From a checkpoint of a small transformer trained on Wikipedia.
Architecture: LayerNorm before each block, learned positions, biases, tied embeddings.
Training: a variant of Adam for these matrices, 84M tokens, 10225 steps.
Each number is 128 + 32 x the weight over the matrix's rms, rounded and kept within 0 to 255. Layers, rows and columns count from 0.

# layer 8 MLP up, 256x64, rms 0.144, rows 185-237, columns 0-63
[[135 117 153 107  96 135  57 100 123 109 100 132 198 172 126 161  51 123 141 151  95 149 134 226 117 134 130 116  94 116 136 159 154 130  43 181 129 146 138  46 119 153  95 102 140 134 135 147 150  91  93  68  30 187 136 178 142 103  97 152 142 163 153 162]
 [135 163 136 168 103  99 103 120 163  94 120 127 137 132 126 101 129 173 108 119 179  81 130  77 115 140 140 106 113 109 128 156 117  57 100  99 154 151  90 109 158 187 129 144 107 109 210 156  63 126 174 161 145  94 157 214  93 156 136 131  77  97 163 134]
 [130 158 105 130 105  76 115 120  93 160  60 138 159 121 148 156 191 126 131 120 113 102 179 144  99 130 125 196 112 155  93 128 119 123  83 109 107 192 138 179 174 138 167 162 127 127 105 121 153 174 152 132 120  99 160 147 123 102 131  82 150 116 141  77]
 [141 160 122 128  63 148 143 146 156  81  81 154 119  97 147 149 110 127 114 100  82  58 168 148 163  82  90 173 126 159 107 137 130  85 160 108 186 192  69 122 116 120 127 173 114 127 144 158 157  77 121  84 119  84  75 133 169 112 137 122 118 136 145  68]
 [156 157 174 131 157 115  85 155  86  74  97 118 124 121 149 138 135 151 112  77 153 132 120 135  87  94  76 168 111 133 162 143 123 122 106 169 117 140 154 158 144 151 123 111 133 106 176 164 149 169 147 132 108  98 127 117  58 148 124 106 140 119 126 132]
 [155 113 166 102 156  90 107 211  60 114  70 112 114 170 147 149 184 134  56 112 128 125 113 141  78  92 106 162 140 106 169 190 126 101  76 134 119  97 142 182 137  97 164 128 121  74 190 136 180 128 172 162 163 156 150 105 118  92 116 105 173  86 105 151]
 [127  73 124 125 154 153 121 142 117 114 138 137 146 141  77 108 127 151 122 115 123 136 128 135 115 140 202 105  70 144 131 124 101  78 139 140 121 127 133 117 135 149 171 110  57 122 182 165 138 145 178  71 120 120  86 179  92  93 129  74 151 132 120 146]
 [155 129  88 104 101 154 129 148 158 114 159 160 139 121 123 129 194 167  96 148 137 151  76 115 120 150 125  84  99 101 160  72 138 104 160 119 114  91  78 146  89 112 163 167 168 116 133 143  92 142 118 121 118 133 156 124 141  95 112 157  99 122 118 163]
 [178 133  92 110  74  94 107 113 120 149 130 117  97 100 117 145 109 115 141 105 126 114 117 153 158  98 145 192 145 153 111 178 161 168 115 136 146 107  73  81 131  97 156 140  85 144 112 134 141  59 128 159 187  83 148 121 128  80 111 125 148 153 148 101]
 [158  90 170  99 106 111 165 140 131 147 124 186 110 123 127 179 127 185 139  97 131 110 120 167 137 210 171  77 127  78 121  93 117 119 115 158 143 140 134 120  79 135 183 111 126  76 121 141 136 149 100 101 115 170 147 134  83 172 115 195  89 109  74  88]
 [169  60 175 129 128  97 137 158 100 135 137 141  86 192  26 142 141 111 156 116 177 171  62 152 123 121 143  55  98 109 165 138 149 151  71 155 142 147 119 132 175 121 185 140 176 123 192 141  71  99 145 141  92  81 196 125  45 133 101 137 161 141 115 132]
 [142  93 195 110  85  88 159 202 105 137  90 167  94 190 104 124  82 111 143  31 133 104 169 111  92 163 125 163 131 144 107 102 165 122 103 157 144 132  94  85  95 178 123 130  73 108  89 167 163 107 136 152 131 158 118 146 121 145 135 122 159 119 120  82]
 [124 176 145 173  21 130 114  81 147 120 101 125 157 135 116  79 139 153 127 115 158 111 101 130 131 137 154 102 136  80 123  86 122 109 114 153 116 166  93 136  63 126 155 126  92  38 111 151 140 156 147 131 139 115 101 164 173 103 157 122 142 154 143 148]
 [164 121 146 129 126  56 166 116 106 128 110 155  66 138 135  99 153 128 149 103 107 152 160 112  92 160 163  84 109 158 142 140 145 118  97 168 141 114 142  70  77 126  89 149  75 134 115 140 156 183 143 152 148 151 180 145 123  99 116 139 147 122 123 106]
 [153 137 154 126  89 119 156 121 133 134 102 184 108 202 113 119 106 165  73  79 194 115  32 136 134 182 181 113 144 173 106  53 122  90 104 189 133 176 158 134 161 113 124 112 168  97 131 120 127 104 152  84 125 176 133 139  83  72  99 138 110 131 104 143]
 [125 117  63 203 147 141 178 128 135 117 177 172 196 151 102 161 185 150 123 191 106 142  64 101 114 124 155 123 128 118 115  45 171 106 136 143  99 134 119 158  76 128 108 131 154  72 128 140 128 102 106 122  79 135 152  85 158 153  92 174 130 153 112  62]
 [105 100 131 126 124 159 132 151 141 104 129 145 134 145 125 153 104 164  76 130 165 140  86 126 163 162 142 128 123 160 144 171 120 155 111 148  96 142 137  83 128 162 160 117 128 109 164 105 151 165 158 108 119 158 140 110 108 154  45 102 120  79 150 104]
 [ 99 141 149 181  96 145 128 148 102 128 148 125 131 160  66 140 118 137  68 121 164 111  76 197  89 137 129 146 119 108 203 156 141 132  84 132 105  81 108 143 186 100 155 136 145 119 156 130 124 193 142  57 120  67 203 170 130 148  74 107 193  98  72  87]
 [133 111  94 162 144 136 112 174 112 118 105 151 125 149 125 143 135 150 128 143 145  84 187 128 106 145 173 102 101 174 168 111 114 139 135 150 107 135  45  80 105 166 140  84 130  81 166 126 152  73  95 111 135  59 113  58 138 164 134 129 151 200 127 183]
 [159 206 116 146  97  96  28 158 155 148  77 125  96 152 145 139 219 166  92 132 110 130 129 145 153 110 101 130 142  90 107 134 111 142 126 142  98  97  97 104 132  90 183 133 131 128 136 127 154 124 183 158 138 127 162 122  80  88 116 127 179 101 174  79]
 [119 178 127 143 115  57  69 144 180 112 114  98  87 111  68 145 154 178 115  93 146 104  71 135 165 102  81 186 165  75 136 117 124  95 123  97 105 245  93 179 110 133 156 138  99 103 120 156 125 171 139 123  98 152 131 131 181 117 137 162 132 131 151 154]
 [224 118 127 139 146  75  91 168 148  96  99 172 145 137 117 133 154 135 128 165 131 133 125  90 108 154  94 134  90  96 110 124 154 137 110 128  69 171 140  90  83 122 183 154 120  72 140 156 167 137 196  95  98 128 174  83 147 130  76  97 140 132 141  89]
 [157 173 169  83 122 129  75 169  97  87  90 147 112 133 165 154 103 106 121 124  83 124  94 118 171 124 154 153  55 147 132 142 169  63  68 133 180 169  95 135  48 178 125 171 155  95 188 173 152 127  85 144 140 174  91 107  87 157  92 162 128  58 156 170]
 [183 140 136 131 107  81 113 130 153 104 106 143 188 166 127 148 135 105 148 120 129  99 106 159 132 158 185 129 142 100 120 104 199 168 171 104  71 115 119 111 100 131 147 127 177 126 149 116 119  74 117 136  89  99 144 166 109  71  97  60 161 148 188  40]
 [145  97 120 154 109  53 132 109  66 153 103 140 114 139 104 188 152 133 134 146 107 122 137 171  56 184 169  99 102  82  93  79 136 103  77 164  52 144 125 107 149 111 160 107  97 135 163 146 100 110 127 144 120 162 150 177 124 115 126 112 121 180 144 112]
 [126 127 114 123  92 142 100 181 145 142  98 135 124 142 161 139 146 135 149 120 124 122 119 144 134 125 163 173 135 129 105 108 113 132 167 137 136 144 136  64 138 170 186  97 158 111 126 112 155 116  87  94 144 113 123 139 146  65  74 109 142 104 177 108]
 [ 75 107 158  62 114 132  65 172 115 141 129 171 111 160 116  95  71 140  74 158 183  36 100 217 149 161 145 110 113 117 170 134 169 115 166 124  97 164 145 140  71  75 139 146 165  61  66 153 202 150 137  79 118  96 111 110 173 148 162 112 128 120 106  16]
 [130 131 135 104 113 111  99 189  92  86  91 145 128  92 120 124 110 150 145 154 172  74 147  69 166 128 128 143 130 159 151 165  96 124 145 130 174 135 140 101 114 116 108 118 113  33 200 129 135 128 102 180 161  88 168  79 138 114 142  83 157 114 158 168]
 [137 203 151 148 125 104 133 154 135 190  74 113 140 189  78  93 109 195 134 111  78  80 117  82 112  97 131  92 140 129 133  54 141 103 118 130 108 178 145 136  95 131 126 138 112  70 156 121 169 144 163 130 146 130 164 133 143 129 141 144 122 122 163 121]
 [160 141  86  61 121 148  54 139 165 131  82 180  92 121 170 134 113 147 124 147  82 129 154 142 142 129 119 151 148 114 111 125 152 151  95  78 178 221  72 112  72 176 125 182 153  65 134 142 144 128  76 115 132 177  93 121  94 170 104 167 116 109 146  89]
 [198 167  85 193  94 131  94  97 141 133 138 140  76 135 101  77 133 183 114  96 130 129 146 148  88 180 107 165 103 101 146 157 143 166  94 137 120  85  81  70  95 173 147 109  99 107  94 156 174  90 203 134 139 140 118 134 150 103 132 117 176  93 134 140]
 [117 107 122 103 109 109 125 178 158 116 145 132  57 179  97  72 179 179  88  94 124 145  43 111 108 135 136 143 142 115 147 191 129  91 109 135 177 102 103 134 167 107 110 102 189 107 145 125 115 168 180 113 125 170 141 122 140 170 130 133 163 154  65 138]
 [149 122 124 109 101 107 121 109 184 131 106 138 123 137 102 174 178 124 141  93 148 149 143  61 143 123 117 140 107 100  97 133 115  87 152  84 182 142 153 104 127 187 109 147 106 131 122 137 118 116 133 161  78 119 141 117 118 118 159 143 125 102 177 143]
 [201 150 137 138  89  92 117 160  96 115  89 140 155  97 114 130 138 128 117  97  93  83 117 125  99 111 147 106 122 111 143 101  89 102 146 170 115 138 140 174 119 130 187 103 127 122 196 152 147 139 122 186  38 123 118 108 151 146 124 165 151 145 155 119]
 [106 120 156 123 153 155 134  94 131  61  91 128 162 130 109 121 135 103  88 150 157 163 114 102 130 220 142 143 136 143 114  92 132 121 152 130  84  95  66  95 132 152 118 133 149 110 119 152 144 106 102 147 119 143 115  79 111 120 130 106 149 101 160 147]
 [119 107 133 145 106 124 105 114 209 139 119 123 116 145 106 121 160 235  94 146 140 105 154 173  82 215 129 137 164 174  95 128 141 103 163 122  45 145 103 128  59 126 124 131 103  76 110 126 122  75 147 118  89  84 189 123 144 101 149 129 153 131  94 111]
 [166 166 155  87 133  97  81 136 176 160 121 144 120 142 105 161 139 132 129 139 222 159 108  90  80 109 151 119 156  80 126 131 121 128 124 120 124 140 158 152 177 118 146 172 158 116 133 124  95 121 142 123  89  72 146 133 147 129 131  82 123 144 131 108]
 [153 113 175  99 147  90 137 146  39  89 105 160  90 120 187  96  92 132 106 125 115  71 142 131 118 114 142 146 147 107 133 144 142 149  67 164 173 119 139 156 168 102 113 168 106  46  94 140 105 109 135 119 135 138 114 123 112 103 110 102 131 130  75 149]
 [127 156 173 148 143 115 148 111  91 125  49 147  99 176  99 134  99 162  87 152 172  95 175 195 143 161 146 153  92  91 113 208 148  92 116 149 109  89 132 145  92 101 164 109 142  96 109  92 136  67 145 114 133 110 186 142 119 113 118 103 188 153 144 126]
 [144 100 150 222 129 138 111 194  94 104  98 148 105 108 107 171  71 163  79 159 118 156 171 162 115 102 102 106 112 112 108 144 156 142  77 160 164 110 107  92 195  93 117  92 144  96 129 129 113  95 119 106 102 147 131 145 181 135 109  69 174 114 158 138]
 [139 160 128 133  93 121 182 102 109 121 130 129 147 136  80 123 114 153  99  83 111  79 149 192 141 173  96 113 154 133 125 139 138 123 105 112  87 121 127 105 144 122 180 120 124 138 137 132 150 130 131 110 127 106 147 129 161 121 127 130 122 158 100  63]
 [130 160 188 146 118 109  66 206 209  96 102 127 127  80 106 136 130 146  97 142 129 139 134 194 146 173 132 164 123 129  54  83 182 101 130 133 138 107  98 118 113 119 104 194 114  68 153 143 103  72 135 110 102 160 176 148 153 151 147 130 158 112  84  98]
 [111 198 191 112 114  56  67 158 109 134 109 130 123 140 112 121 162 105  97  91 161 151 117 120 107 128 156 176  93 103 131 108 157 135 128 160 146 148 153 150 110 142 136 147 115 136 142 125 132 133 104 124 166  82 136 106 108  67 118  71 195 159 118 139]
 [100  97  91 172  88 117 133  95 176 110 130 133 110 165 111 138 157 173 125 117 136 122  92 111 106 215 232 111  90 161 158  52 137  72  83 170 116 167  63  95  66 156 120 100 113  23 169 149 145 179  84 144 135 125 119 117 171 119 139 143 148 161 151 135]
 [ 98 145 119 127 157 124 145 176 163  57  82 169 110 135 101 172 135 202 118 121 154 115 122 152 140  98 150 182 111 168  95 153 199  77 174 124 110 201  87 137  61 153  86 126 148  91  88 107  96 159  47 130 137 135 131  95 195 160 100 119 168 105 184 149]
 [104  65 152  82 174  72 148 167 149  94 157 128 120 142  97  82  81 151  93 182 219 135 112 187 118 111 144 128 108 123 215 206 115 121 112 149 116 201 148  87 116 135 161  89 116  30 165 155 116 137 122 151 103 169 242 147  99 149 141 102 153  77  74 157]
 [111  83 150  92 114 156 143 136 141 108 135 128 130 146  94 190 111 113 119  65 102  61 108 111 112 148 202 113 127 149 112  77 169  82  88 163 143 167  53  47  58 150 155 121  68 140 133 173 184 168  69 149 129 133 136 133 159  47 123 191 161 133 127 105]
 [113 117  80 140 114 159 165  56 117 130 143 206 149 119 112 135 153 142  74 140 108 127 168 119 123 192 151  99  92 105 125 108 160  77  86 133 127 157 105  96  99 141 167 131 165 123 113 121 139 116  77 166 157 115 159 125 146 128  87 141 119 145 154 162]
 [110 120 140 164 157 105 129 162  98 156 129 133 121 219  78 113 144 144  63 160 144 130 140 213 100 126 107 158  95 105 132 134 176 141 153 127 140 187 121  86 126 107 177 124 211  98 132 105 121  98 136 169 117 135 146  99 111 108 142 129 176  94 169  78]
 [184 182 204 122 173 105 155 155  59  23 136 136 134 102  58 129 131 139 114 125 207  61  56 146  75 117 133  80 124 145 192  72 151 169 199 112 139 117 162 115  93 164 162  82 153 117 100 207 175 143 171  86 112  94 140 136 125 133  94 166 140 124  96  51]
 [223 112  82 143  91  76  99 138 135  93  92 103 150 186 113 184 111 147  89 128  97 111  94 134 158 127 137 102 146 153 123 121 192 117 128 129  84 147  37 150  88 150 193  83 165 128 138 139 154 115 105 128 164 106 124 135 140  96 124 122 131 177 187 162]
 [134 159 185 125  95 111 112 220 144 142 108 130  79 177  87 108  93 125 131  76  54 110 133 125 109 109 172 126 119 108 124 190 171 126 106 193 171 151 127 125  67  87 126 173 153 101 117 165 179 112 163 157  96 108 160  92  69 148 150 120 141  98 144  91]
 [101 172  59 183 121 126 168 123 162 138  96 129 132 100 103 157 114 116 139 131 123 107 140 135 138 168  84 126  86 146 124 113 132  98  95 113 179 162 130  89 133 211 146 137 146  97 119 118 166  95 110 100  78 155 140 118 128 136 139 162 128  85 104 131]]
# layer 8 MLP down (transposed), 256x64, rms 0.134, rows 185-236, columns 0-63
[[162  94 128 165 157 113 175  96 155 160 125 122 108 102 104  69 159 172  87 137 163 113 145 103 129 106 108 138 168 154 145 114 102 126 210  72 121 109 168 127 118 103 183  64 110  70  98 153 101 150  93 118 187 101 148 118 197 109 100 124 125 148 128 130]
 [147 122 107  54 170 184 150 172 123 105 129 128 133 123 179 128  64  82 162  90 109 130 137 137 139 127  70 152 139 118 143 109 107 142 190  62 126 103 122 126 110 137 130 131 159 142 116 124 183 152 121 158  95 110 170  68 203 123 134  83 155 137 108 139]
 [103 110  96 132 135 168 147 139 147 152 185 110  98  96 190 106  98  96 134 126 165 170 157  87 134 104 165 123 156 139 139  87 124 109 151  94 124 136  71 124 125 104 128 132  80 111 139  90 123 135 159 130 127 124  96 115 155 157  99 122 121 141 114 197]
 [117 102 136 135 169 111 141 173 139 128 149 161 107  93 215 114  88 106 177 149 158 110 125 149 110 113 151  94 126 164 148 117 140 184 136 142 127 104  69 132  63 125  91 144  72 129 140 186 154 158  82 184 124 132  81  67 148 107 104 113 109 153  93 113]
 [ 79  97 117 137 133 150 110 165 161 204 130 119  83 186 170 105  78 111 159  99 107 119 112 114 119 145 137 132 109 152  85 165  67 150 129 158 100  85  97 171 157 117  88 138 160 136 126 106  65 111 146 121 178 149 120 134 105 137 179 114 126 154 157 152]
 [ 68 107 110 173 125 134 101 180 131 140 155  61  90 111 171 114  66 146 130 135 128 157 127 180 124 122 121  93 118  83 137 140 141 144 158 152 155 119 111 159 114 109 109 110 148  87 111 130 119 141 122 171 150 104  92 130 124 225 131  76 213 167 106  87]
 [119 151 122  91 115 146 124 128 119 111 122 118  98 100 120 201 111 121 150 155 150 147 152 106 156 125  89 177 137 102 109 138  49 177 164 129 137 161 113 137 151 108  83 124 115 139  72 132  92 127 143 115 124 149 105 133 126 130 198 150 133  90 136  92]
 [ 87  86 134  78 180  99 135 143 109 147 134  90 124 107 165 107  93  95 132 166 109 142 138 113 107 145 161 155 131 169 110 158 145 139  91 123 108 156 117  88 133 133 106  95 112 197 172 129 144 119  95 131 148 102 110 128 148 134 158 120 137 145 169 106]
 [148  72 106 109 146  93 154 135 101 134 135 101 138 110 161 143 161 163 161 110 100  92 144 148 141 172 135 124 102 152 140 137 145 108 110 144 102 137  81 146 143 150 113 123 118  52 123 158 124 163 168 113  98 164 109 151 127 140  93 128 151 109 135 108]
 [137 167 142 143 149 183  68 134 135 151  66  74 166 162 112 141 146  71 163  67  80 105  94 124 137  60  55 174 179 189 164 142  71 129  37 161 172 105 145 148 175 121 100 128 157 166 103 111 217 116 128 108 151 121  67 136 164 102 158  78 102 139 172 142]
 [138 110 155  94 147 134 102 178 134  54 145 184 170  81 132 132 143 129 136 124 170 114 159 105 119  74 128 132  69 130  96 156   0 122 106 181 143 113 123 179 138  96 203  68  93 126  81 195 139 127 160  82 135 127  44 156 139 195 129 126 141 141 135 209]
 [153  93 126 144  70 121 145  95 193  62 139 104  75 153 122  81 114 107 139 118 183 119 140 125  41 103 116 132 109 115 108 147 119 176 172 177  77 128 139 108 105 118  96 193 126 156 125 212 102 102 112  94 164 132 138 102 148 122 198 138 120 148 162 135]
 [156  93 102  83 140  59 119 116 102 132 123 162 121  91 135 188 128 150 115 133  75 124  82 102 146 115 111 126 103 189 120 108 119 125 117 124 130 160 163 143 174 129 115 127 152 124 163 150 107 124  97 126 122 102 177  34 143  95 179 213 142 162 126 123]
 [155 132 108 139 105 115  79 115 125  91 171 149 177 141 111 120 124 122 128  86 122  96  91 154  85 148 138 140 171  99  70 139 160 118 164 145  91  94 177 136  85 118 105  90 119 210 134 111 144 102  92 140 190 143 128  95 131 115 210 121 139 115 145 214]
 [130 116 167 128 139 178  56 162 109 129 133  57 192 118  94  90 167 123  94 134 104  84 180 128  78 120 105 141  90 130 150 124 110 150 161 179 146 121 135 148  90 124 109 159 128 116 117  41 115  96 147 111 164 127  98 145 176 131 234  86 135 130 154 167]
 [168 102 176 124 167 128 110 215 134  80  94  77 109 126 109 120  86 128 150  68  90  99 184 111 113  63 110 119 102 156 138 162  91 112 104 142 154 166 116 121 186 149 147  98 159 147 149 150 116 136  78 162 181 182 116 138 133  70 155  78 130 122 127 142]
 [ 93  88 141 132 105 126 125 123 124 131 173  46 127 128 138 167 113 117 121 151 109 129 150 119 170 202 121 168 190 137 181 145  40 156 117 157 113 127  78  70 103 121 138  98 106 179 131  77 141 144  80  91 153 194  86 104 135 149 122 134  89 153 150 185]
 [149 152 121  95 154 141 146 144 177 149 112 144 106 106 172  97 132 138 125 108 147 154 203 103 137 120 175 126  26 170 117 117  80 103 131 134 138 103  80 115  70 190  77 184 132 132 130 170 129 129 121 171  63  97  97  92 120 179  81 144  73 201 155 188]
 [127 158 149 156  99 103 128 125 135 128 118  96  50 110  94  89 125 141 117 111 146 124 100 155 130 131 145 146 155 139 114  97 113 109  94 160 140 163 179 156 102 105 113 144 143 109 159 139 114 102 171 104 162 114 140 115 127 137 242 123 101 114 151 108]
 [113  63 142 140 161 130 152 136 114 114 168 137 173 135 179  99  60 127 158 148 146 109 119  84 107 124 154 154 169 163 116  87 123 138  76 166 125 158  61 118  85 133  83 138 121 123 111 197 151 189  96 142 157 201  73 115 147 161  62  80 126 151 116 161]
 [134  93 134 179  91 146 155  74 149 146 183 129  78 104 154 161 123  90 141 149 119 203 170 155 128 142 127 108 116 134 162 120 149 116  83 172 166 125 139 103 140 152 125 111 127  79 138 128 102 146 116  90 118 143 132 124  64  77 157 137 146  86 110 109]
 [161 143 148 138 145  38 119 164 170  85 109 203  91 130 113 127 144 150 128 149 166 137  79  81 100 117 125  68  84  72 132 127 206 134 131 121  99 187 132 129 143 122 138 163  80  53  90 220 149 169 162  96 104 117 171 119 163  98  77  95 197 125 129  73]
 [ 87 155  93 107 120  97 178 112 129 140 151 138 140 153 123 121 148  93 123 171 157  97 114 111 164  98 127 239 110 107 130  90 144 106  96 120  76 177 155 133 190  96 167 112  85  68 126 179  91 107  86 159 191 157 191  93  99  82 169 147 110 129 150 100]
 [131 119 119 150 157 134 151 162 208 194 121  62  87 127 128 102 103 120 104 138 131 159 141 112 114 145 107 104 104 192 165 166 100 133  64 166 130 113 175 133 174  99 146 129 134 158  94  99  74 108 168 137 165  87 110 150 139 201  51  99  60 164 111 166]
 [148  95 159 106 155 175 197 157 146  72 176 155  83 120 198 151  58  99 147 113 158 112 125  94 147  96 102 147 121 168 162 120 113 113 124  84  92 144  50 143 128 135 131 110  75  67 123 191 153 162  96 109 132 135  78 133  98 159  85 173 118 126 114 181]
 [122 102 129 103 136 137 149 110 141 172 174 128 108 138 116 132  78 156 135 103  92 130  98  96 155 112 126 127 161 141 104 164  73 143 123 119 163 168 161 157 111 101 176  60 109 220 113  70 118 165  83 135 133 131 123 107 166 108 113  95  97 152 138 158]
 [122 156 108 157  98 102 126 106  40 124 166 117  73  74 171 124  68 163  85 173 166 191 114  54 194 200 161 157  27  99 162 135 137 109 163  15 207  95 108  97 143 131 119 131 131 186 196  67 168 113 109 201  86 184 177  82  90 168 114  96 162 200 163  89]
 [140 121 150 142 169 161  99 118 134 155 117 199  61 101 174  90 166 119 186  76 112 152 166 137 121  91  93 152 139 100 133  95 131 126  74 153 147  66 172 174 108 168 113 108 121 118  99 149 163 114 105  96 122 157 136 130 111  99 132  99 141 144  99 150]
 [136 144 112 141  97 200 127 149 126 103 156  54 137  45 146 166 136 100 113 160  94 117 106 151 137 157 123 157 108 110 135 119 143 116 152 122 148  96 122 122 185 151 125 124 157  89 109 126  95 159 134 152 136  90 151 117 105  90 218 126 155  86 102 100]
 [164 168  89 161 119 114 141 167 149 213 162  91 155 122 144 117 108 148  80  87 142 124 124  77 123 205 102 129 191  74 142 115  45 206 129  75  98 141 109 149 116 114 138  97  92 132 121 170  72 183 115  78 135 103 101  82 158 151 150 151 116 146 107  68]
 [147 146 121 184 126 162 139 118 142 129 165 143 105 142 125 127 103  93 132 139 168 167 160 156  57 118  94  81  77 122 121 140  95  91 126  94  91 132 182 110 172 157 102 146 165  85 148 149  83 186 138 111 133  84  92 127 106 123 152 163 125 142 135 106]
 [ 93 149 167 152 115 141 154  53 170 115 127 195 105 152 147 106 140  87 137 163 126 168 120 127 134 121 114 154 123  96 112 139  91 152 162 144  54 104  91 106 134 126 166 140 117 110 109 176 155 139 102 171 139  79 161 136 117 118  56 125  76 134 160 155]
 [ 91 128 139 178 143 142 153 154 122 109 147 126  91  97 198 134 119 102 183 131 123  82 127 141 115 145 133 142 144 169 203  91 132 138 109 115 115 133  26 117 117 111 102 106 122  92 111 148 126 155 109 115 151 167  70 121 122 128 106 163 137 147 102 158]
 [ 85  67  90 117 136 175 129 125  92 167 164  85 119 126 184 144 144 170 135 100 168 128 109 155 168 183  87 135 128 182 124 153 101 133 119 190  94 104 150 139 133 174 114 121 148 127 105  30  98 122 115  69 165 143 134 134 143 104 131 133 109 122 156 114]
 [144 190 113 131  92 112 116 156 101 159 165  71 129 169 121  95 114 150  97 141 133 119  92 147 149 137 118 133 131 141 110 152  94 137  82 124 143 139 144 109  76 106 143 120 113 255 136  57 135 102 151 123 114 106 174 118 138 147 165 103 109 131 127 142]
 [169 131  99 116 110 132 152  96 114 127 155  78 101  60 148 122 176 135 164 117  99 171 135 125 170 155 135 116 150  26 185 146 103 122 142 121  79 108 126 142 132 140  89 189 104 121 135 152 127 153 108  84 122 162 121 119 145 189 222 109 100  99 142  87]
 [110  96  83 177  95 150 170 134  80 109 137 111 159  98 190 131 133 125 117 121 100  86 166 139 120 151 111 144 117 139 187  99 146 136 128 132 130 145  40 105  78 136 119 126 116 142 149 136 133 127 110 104 149 207 131 131 134 135 112 148 104 130 156 124]
 [178 139 163 131 126  93 138 182  54 122 148 133 106 150 196 108  97 101 156  85 138 171 144  78 141 110  89 138 103 105 107 156 106 184 141 206 145  67 166 150  83 109 160 116 101 144 129 108  94 133 147  97 169 151 140 170  88 192  89  65 118 125 117 113]
 [143 128 104  97  93  98 174 127 106 132 148  60 112 118 157 130 175 117 151 109  91 131 118 171 135 136 114 101 150 106 151 154 166 135 116 158 115 174 116 133 120 129  95 191 118 105 171 102 112 121 110 115 113 169 118 146 129 156 227  77  96 116  99  96]
 [ 52 150 143 113 144 158 113  86  90  93 160 158 206 181 150 146 128 113 136 158 178 141 105 130  91 128 133 140 113  94 114 111 102 133 177 116 137 117 146 133 123  96 158 138 160 144 158 143 103 138  93 179 105 105  99 118  83 178 108  99 149 144 119  65]
 [128 101 120 118 161 134 182 142 138 128 161 114 170 127 189 133  93 102 213 160  97  99 100 100 149  99 145 113 132 169  99 118 111 134 136  62 134 153 110 144 110  69 112  90 135 141 112 130 121 138 113 140 169 144  78 112 146 135 146 102 109 137  81 172]
 [130 109 146 157 122  90 182 192 112 140 199  87 119 189  67 170  87 179 100 103 105 134 106 131 128 111 158  99 102 139 194 177 156 110 117 138 143 124 188  84 110  91 125 163  99 133 113 111 155 124 101 142 139 103  68  86 154 107 165 151  59 133 172 138]
 [148 121 107 140 122  96 147  78 125 153 147  87  95 153 135 107 125 118 152 119 148 174 123 168  93  73 121 103 134  87  94 180 111 103 119 136 162 110 170 131 106  88 119 126 111 203 124 173 109  87 173 165 143 116 104 167 135 177 123 120 125 126 150 145]
 [170 142 147 141 150 109 108 152  76 135 152 118 135 136  83 149 148 140 140 192 121  96 110 135 163 146 131 154 116 125 150  67 112  91 156 119  60 166 169  88 131 119 110 117 152 108 195 137  99 140  89  80  97 100 150  75 140  98 255 187 166  75  89 101]
 [128 175 105  76 121 136  89  83 121 169 183 217 125  76  86 137 105  52 142 190 144  76 107 191 119 118 113 164 131  65 132 152  52 137 182 109 146 118 135 103 123  70 153 153  66 111 138 255 116  73 131  86 148 104 189 107  38 157 183 181 169 122 151 119]
 [ 78 120  66 117 185 129 121 146 144  82 162 162 193  93 140 161 147 114 109 120 158 132 184 129 166 125 144  91  91 142 118 102 133  91  76 126 147  99 179 129 174  96 214 116 141 152 154  65 157 128 206 199 159 171  48 117  71 132 124  61  80 128 146 107]
 [115 130 194 244 113  87 182 136 122  63 120 150 123  97 142 179 122  73 154 172 146 107 143 168 127  99 151 115 113 131 142 141  44 144  93 108 114 149  98  90  86 149 130 170 139 154 160 178 172  65 140  87 117 136 180 147  68 133 147 159  59  82 112 130]
 [123 111 100 115 106 121 121  95 141 150 125 190 112 166  97  93  76 170 148  81 142 178 128  67 119 121 128 111 129 167  99 183 122 172 146 122 153 120 189 147 183  99 160 128 125 193 128  70 133 100 186 166 155  95  76 143 145 159  71 115 126 115 116 129]
 [147 163  93 133 102 140 132 172 105 127 114  53 121 123 114 181 146  87 171 139  94  65 115  96 141 126 145 125 148 127 171  77 203 140 131 119 116 163 130 152 157 155 114 110 164 129 127  27 115 130 123 156 125 142 145 127 107 101 217 131 119  96 127  80]
 [131 124 139 207 118 138 135 135 117 114 163 173 144  70 172 217 169 159 127 133 121 130  76 131 109 133 108 103 150  94  80 119 119 155  51  95 121 158 105 101 103 162 209 111 103 136  96 146 146 151 148 108 147 161  57 159  72  92  51 149 141 102 100 159]
 [137 132 131 170 149 128  98 108 150 140 106  59 118 155  98 103 143 134 144 107 161 114 163 121  75 133 126  74  82 186  74 151 134 182  88 183  93 120 157 132 121 175 117 134 158 168 200  30  98 107 148 118 140  98 125 145 124 166 123 167 123  99  80 175]
 [137  94 113  83  70 115  86 105 176 120 152  52 157 106 160 142 162  77 102  91 120 156 144 131 180 161 113 165 111 106  99 139 180 132 200  97  61 148  92 129 149 172 121  86  88 159 104 153 106  90 121 124 145 124 154 192 158  91 253 159 117  93 142 125]]